Weights of a small transformer language model.
Size: width 160, 2 heads of 64.
Architecture: LayerNorm before each block, learned positions, biases, tied embeddings, attention and MLP in parallel.
Training: a variant of SOAP for these matrices, 3757 steps.
Each number is 500 + 25 x the weight over its row's rms, rounded and kept within 0 to 999. Layers, rows and columns count from 0. Numbers have three digits each. The size before them is the row's rms in percent of the matrix's.

# layer 4 MLP down, 160x512, rms 0.233, rows 0-159, columns 64-95
099:501492510526483532495519534528462531507471492468487465504478461524497475455438524481481480489533
105:478495472495548493513530514476464563459476535494493486446500529520469532493472494531469503494491
097:489507535464502505476474496501522523462456495500504502442475474516471517502501507529489455517560
094:496502491480525495477512502507545471477511489473491492504474532477506480534559507497483473493517
098:519535516499531496482492493539478538509502536501523496485472520510514490518496476500482516522524
092:533507535512497498537516477467517528545496497476467460493524469503455461528506437509522509480503
100:466461499476495468490470515488447489570474517541493520467510485515507454459479505495525491503513
096:460491467490504529505494507463465512497510547513536480514480500486495546491446500466500504502476
095:532501483468427501518465449484489527547548500509504498541514431501514530527508486517494507542497
106:547498531449539479503486489509496506517502460498497512468520517473490525486545524491525499523486
093:482523508469487511510476521503515470500526502476505528487508485508478473534530489493501526465527
101:491501516508465490514477490514479488496500522479501521492534534522517492492521513475534503494501
098:490493463520443468482514495494478481494498475476495491507502520497528482524526492511550514438482
097:496493503492527482472516483464544489517525451469526473491506481479496489485506508539470478510503
102:498506488526465503503486507472499520548519485511481485525495506457537492512476524501480494537521
105:499493551536510475514495511534499489505476501515487519526501485505493489503485498481485500545507
098:453504534544531553520479520495511492499506461492510432470515506495489494485481483481498456499481
098:524526508501473542506499502536494528450525457540530525524489473511518513531528556498515514490517
104:474495517505450509479537493512478518537487514516491443489495456493548495498543506509448508495503
096:536484486500495493496492509501484490502520516495481478513464518486442529540523491459482524472479
100:511520477510498486496508483565493555479454520479513474496491506530478510496492476514529500503489
099:487506493492503496513474508508510493494478450506537518503478497503473510536439472508524433502491
100:494504501457482520531485496514532507518527502514482479509506502464535495513474507496530498487523
101:535504508494475466500517462494503486463468521471481519498467453496509496503468492518510493506489
101:546541464490522505529502504519470495482523457504488521512473495497438474486512512505479503491541
101:517536500490489485516486495511463538544531521536521506534493480498502491514462516498502531500514
097:536522488498427506528519526499495514468534500475495481479499506489484511480512476503495480491512
101:452542504470508468504512494485491514493488463535510484494504499492485471485507502499557502480521
099:504480523494519513500503514524484509516486502497511476502487469504491531514529491504485489451505
097:493475497493477522511502486481472467511486530488465487554513525479519494494508505503457491476471
100:496494506504486511491471502510535500507501488482520464539514500488511538516504479524508485482488
100:471513506480481533505481551499444530496477517480502538515509546517545500519446528518514513480460
098:529492516476495530491491516480494496478524493500482481511514500497505492469514506496531465487499
095:449462488470469531486517491526539495548521508485496463573512528505506493505485527493472495499494
099:510515491494487468529489546498460480503477512507544483526483495502487485535479475509524519524452
101:523510488496538478476482508470507518501448535539507447493518494479512482538495534493487497487524
096:481505576518527528483516506504476512513436497545499491526490524517524478465527521512515505507495
096:530538524512471528478478510506529446540477486481457521500515546500507518502460487465493488482475
102:487543526503475469519496529528504513502498456480498508555471487514483528485512521486564471523542
096:536479513511495495526496504513480496496528489494543464502479527506509539494485468527472503563499
097:495466511471491500492489493509510501542503526503488516531513516497511482513486473484484495544485
101:549508511497522482507495531435487500528468566496507490448492493500511509513508496439469447529530
100:494505508504480491522536517503458510492552454493497466494475510498491468486567503539511459539480
098:510515511509508503517463502556491489500493496509503481512480570520484493549496484506494531474492
098:491496475466532487526503544475507506472489445529533477507499520482481492480457504517474532456482
102:538507543478505523504478510503468478484466445475466484523468484493513535487474492478491490473530
099:483518528499516481501494541488470467523519508537532499480514474503520533518485501494497493514467
103:532520504469544480507516526513522528441495538530512475483462495535461546517468497477463519527457
098:468525515494527467521490495491504475500513514507521480453500508521525505515531479481461518512512
101:502516518512497488487521506489461508478505485502495501490459441511511512511510471488525487462512
098:482497505542473548486500482479526506495480482509510495499528450491488462499515488514496503461474
104:478533500490511499519506492520495545482542501501497510539463482510471512477479528502515484496505
099:492495497474475479483524498546525533450521505509523445477500518514451520454488469480446488515479
103:524500511488498503508505477504488498523519520499497450535506470510498528527511482522494531456472
099:496517518482509447512458496531501480492503515506496496521515511468521476461467512527509504439506
098:490485493487533484494499467472513518487486510467483507460490470502534460490512497525553451506467
105:539496506483511502510507506527474482536515464514493458528509465496499499456523491499510485430479
104:500510496504527530451505482509510521503507495468517491485495452513508480451483496503495475486522
104:491493515533483502489477476487502499460458462497514501515530516474486539533499485501475522485460
101:483479482497492505485514523499479483519473511508507502482491516542504482503532495482547481502501
106:481494539573511500485499525532529519487472416474511497465483540495531491511496517470473483452555
105:510502524529462467493476490502522491528549496477485464546503542513487467487489508480519480460512
098:523503502494501524485510502471490481551501525500521516466520516471516449480536488495475491499501
095:519517500501482533466519485461497502501485498496519492489500513496494523493484511486561515503498
101:506514511486529496506488480468506534510439479471516510507493518541528497456503491527470476530492
099:450488531490531509513484491483508490502503487478483504489485514506495553523480522464489487493533
100:535466512496484528513501505443443528519491494486530517507501483482511512520472477484478451492501
099:508499513511546540503459514503433482542478518503519484522505473523462495514506526520488511548489
097:534468530536540493516456505477494512510494516546497516511495464494499484566493486530518488492548
111:494482489534535496488525511493501511478502496499496478475496461508545472507523482521517472521488
100:504536476467542513507491500495470507512527473502503524452525516482515533555534520511459456509480
103:512523483511487453494530489448504539541513516510443513513481502505512521455448488528491495541511
099:491505494523497472466468506477508533526510563507514467506519474499493512489482516493444487539481
100:524493509533450515515490506498510541511500481525469544513484459522525555465498516519502492505517
101:542537433464494429522514465487467492522493557553500500506508514473487496483475517496498529525551
096:550501503473537508516526525487484484487489553521490534490499550503455512515463532499540502489500
103:519484521472532485504503488514577462507500494512539516502481493506505523565483497440517489465501
101:477499523557470474494504484493502490551476462533499500529508481495513505499487471482514542516510
097:502538478446512496539511515509485484504484499516476519503497438508533481509472481474508473552478
101:493514470485529485503539444525495496487483517509508518487508534495499472496573491492501517510504
101:548524521511483455512530452534473504498506511524495494520505508492491500483499515493527489502516
104:507500462508464500468522528481468532498506476486528525529534505495498510486500498526483509509475
097:521516522489494468485479498509470487458513532525543541489483513522492557503500501473502500503492
103:487517528473497516547508464513473500501530479495503493572511498505521465457518501469532509514527
117:492535473495464497475510519515538465451522473481522465518494532509467500439474497476514468436514
098:502506477490472455524513483545497481539522528484506492493489542481528473525495504505492505448551
096:472474473501498523491507494452525491467503496502508473478489416527519498458529512468500512554475
097:470500520483497473551526468475490519492499498496508512457518539521518501523569525488484537470468
103:485491468538512513503511518530468479515486494495484466507481541500506489509498512500486513496480
105:472510504488527471473484525526512540461472558488531521505514476509538502506463505475493433507524
097:523495508540507498473489485477511500471496509537467488528494510503517528486517530519482491498541
106:500489531503495512486492521509464478538507465500459529554505466497487544499463512518518519506497
099:505493510499487547490522522499490487517461493505522498476505489491471471501499499479520514514538
104:501490558501525519504491471517495507494490535501531536481487514511438518546518472494521512510453
097:489473490486533499477511533528521484501492507497501505523512491488471485522496542481458455500494
108:486507475538501506516525486513496532467494484516510495500505513493503478492506547504489550456506
104:487503494507469490521504475556522489504494558488505483478523444477501500501520500522477508543476
091:505454498529501512455482480523520515511541485477478510520510515509483543549486499541465501475492
105:518498513509514526512516503443496467475522441524539500540467509518460540495527529486464484481433
098:476473524483521499517480459485495491497533491513521494486516472536516482543521481527501474451511
101:453491491543514511512484522454537544483508542503482472480507531517494486507555517528526510465512
100:483540494501485494533473535504557514487520512475497498471495538518506504556526505483464553523451
102:460511469502481555510490520507491479477493482502481516544527457470501565458488502502540492507527
100:490504521501477500495506494511478545518498477517524508547520495503538547463490507480509530465499
094:502492500503485495538499468556501457473501453467518522463479525446468491508498494561486520487492
099:498514537507479499558474514507510531496495468524516529479511506489490476489510499532545478451498
098:483521495479499492517514479479504501496486477473485509493484533544522517517472519497529492482539
101:472501454520513502496529532491493495489462499516507500481476474514500521489512493537510496507454
096:509492495494527557479534547532502499478526507524544492435512479491490511470530485477480497479464
098:561495492521467493494503507514495466526517521491535497503514497506488499509507508500520512503471
098:473483495516462516525550521473526514515483471495509501506469505537533518470500519452544552465500
102:514481555463512519518489502479486500485503532506502491472510507507492552470508509528509475490490
101:488500512515502507499487526497483502463529495482494537461454493490488516510528523504526461502491
100:504505511520489480511479497507467499485492561512491488448496523491487438521436515480493484504509
105:521498495542530476522523479562523531516508481533519486527522503515454499505538530534497478525515
098:506461545465518554479502528478518459499499547513528485500499485527530476538495516530470512472506
108:485482473493500521492510505489500536484544505481482478493499508487485469513509503503524457536520
098:501465509538524479520516481514551439504509466510474536483494533512523480505478481497480545514504
092:518503505489473495527487517471512487476502469488506525496522460504543505455544508505473501534471
097:489465513513520502463511497496469517476457427513496509553489495537471514519480475543496483510459
100:518520490485551458511468514523488518492476523468517553472496481524543477475503502469441494541507
101:505510553476480491523474490512419489484489505510538461496494503477508551503490483507521490541524
096:494482506495509512534508509532479474514528498500519515504487474524457553516491531511498472521493
099:488470490501503542535492464537508494507505476511487498470502519505493530569512501559517528523510
109:478518478495482530519482531480513516464562506479502501511501477505517485502490525477518477497519
097:535487514509442476520473538478485477496525526532479487510492492490510518490495521489534471467515
100:474505509518463481506507477467452503494489505502501509485518488498519496508521497494560488513483
099:522474528518481497496470528513493518489527514489466469499498473484493455476515521469476517465504
099:498489521498518533484523481511527525535474495522452517469510550471489528503515531488478503437509
095:527503489528477500513489515472464478480456505514509553531477495516513493469496462515475474531495
098:485531575501509505505540485514494462464476484495489492500539533482509517464496475503498571476519
094:495508487525521513539501519469535503515498500493445550447516575477499521478475516499527481466526
100:521508448485496526524483494521517511499521535534493523488505534501466521506486516491474513447491
101:510481495547526495518493535496506549499575475487526472480480493537504498526494463490558508510466
092:502518497473523506498511472510519488557500496486472540466496520494486462490514539531484466487481
096:509461496457492517499454493550501492479455456501505525502506518514498510469512504486483525484539
102:528476474501468507496521516516525475499482488476536498521519558504527524500508495504460518519486
103:491484514499503510529514500483535500475528497502485527518476462503505495510481474494439476488487
097:458522524466461522497469484521513526430513473501531502498517493529480517449521528514529508461500
108:463490511533513451515475506515525469498492485484511508525523519503489492480509472541465515477546
102:479525498526489506501500476498471484510506490497483516516489499503532493480509487528489487508492
097:497479520496453482495515438509506507500505516508478471510485567452500514511515542573476527493492
099:497478475513537513494489544539474539524533508492452507495489471467482474536535472499474513521507
099:499488554526547518491525512481524467531470505481490477488529460490486519465533540492480535533501
101:467514539480513517502508484497488518425531489532510449532507534495508488525470492520528511498516
101:487484497534487511499533490511489511541473432485466515509491485507502561513489487500510487459491
104:515501481492519503499511477501485494511534490526467471515492498526476495480458468522495493547458
098:490546512520500501487487498537515476483493514498488516503520532476508508485473478523483483478511
096:489512495459448503515503498515488470525511493517536489512507519507488495501555467525455519508505
102:492514503511510482514494537492528525518519496493539492487504472504535466490506497503467503509567
102:511483512473490519517483541493440497566509468481490454445523491521514532513506484529518516559505
103:534518462509521455502491512460448498498507482497479522534493473488492483527469521497520504531452
101:486499476513503503534503513487542526489508508525478530513496472494491484502521507477501490485498
095:536508554545480532494505508510456536522460526509476499504483473497524473493449504506495519503447
104:499505497492438529519518483461549478498499499504536501450510492484516481461501485483522474478432
102:464484453508505498475482508457491534557497455499517497470508484515462479539477509499508515529534
103:512515493542502479514504534504523465482494477526562507518484531507487507490454531518475537511494
100:517434479525464534468516515482542495479483527511497508519527481491469546463492530502532496498503
099:515489528470490486505500521504472498552498520495501438504497511500498492502483493504523498501474
102:486467489479520490525501473586474508490508479530475448478468501492479463525463521516441525535484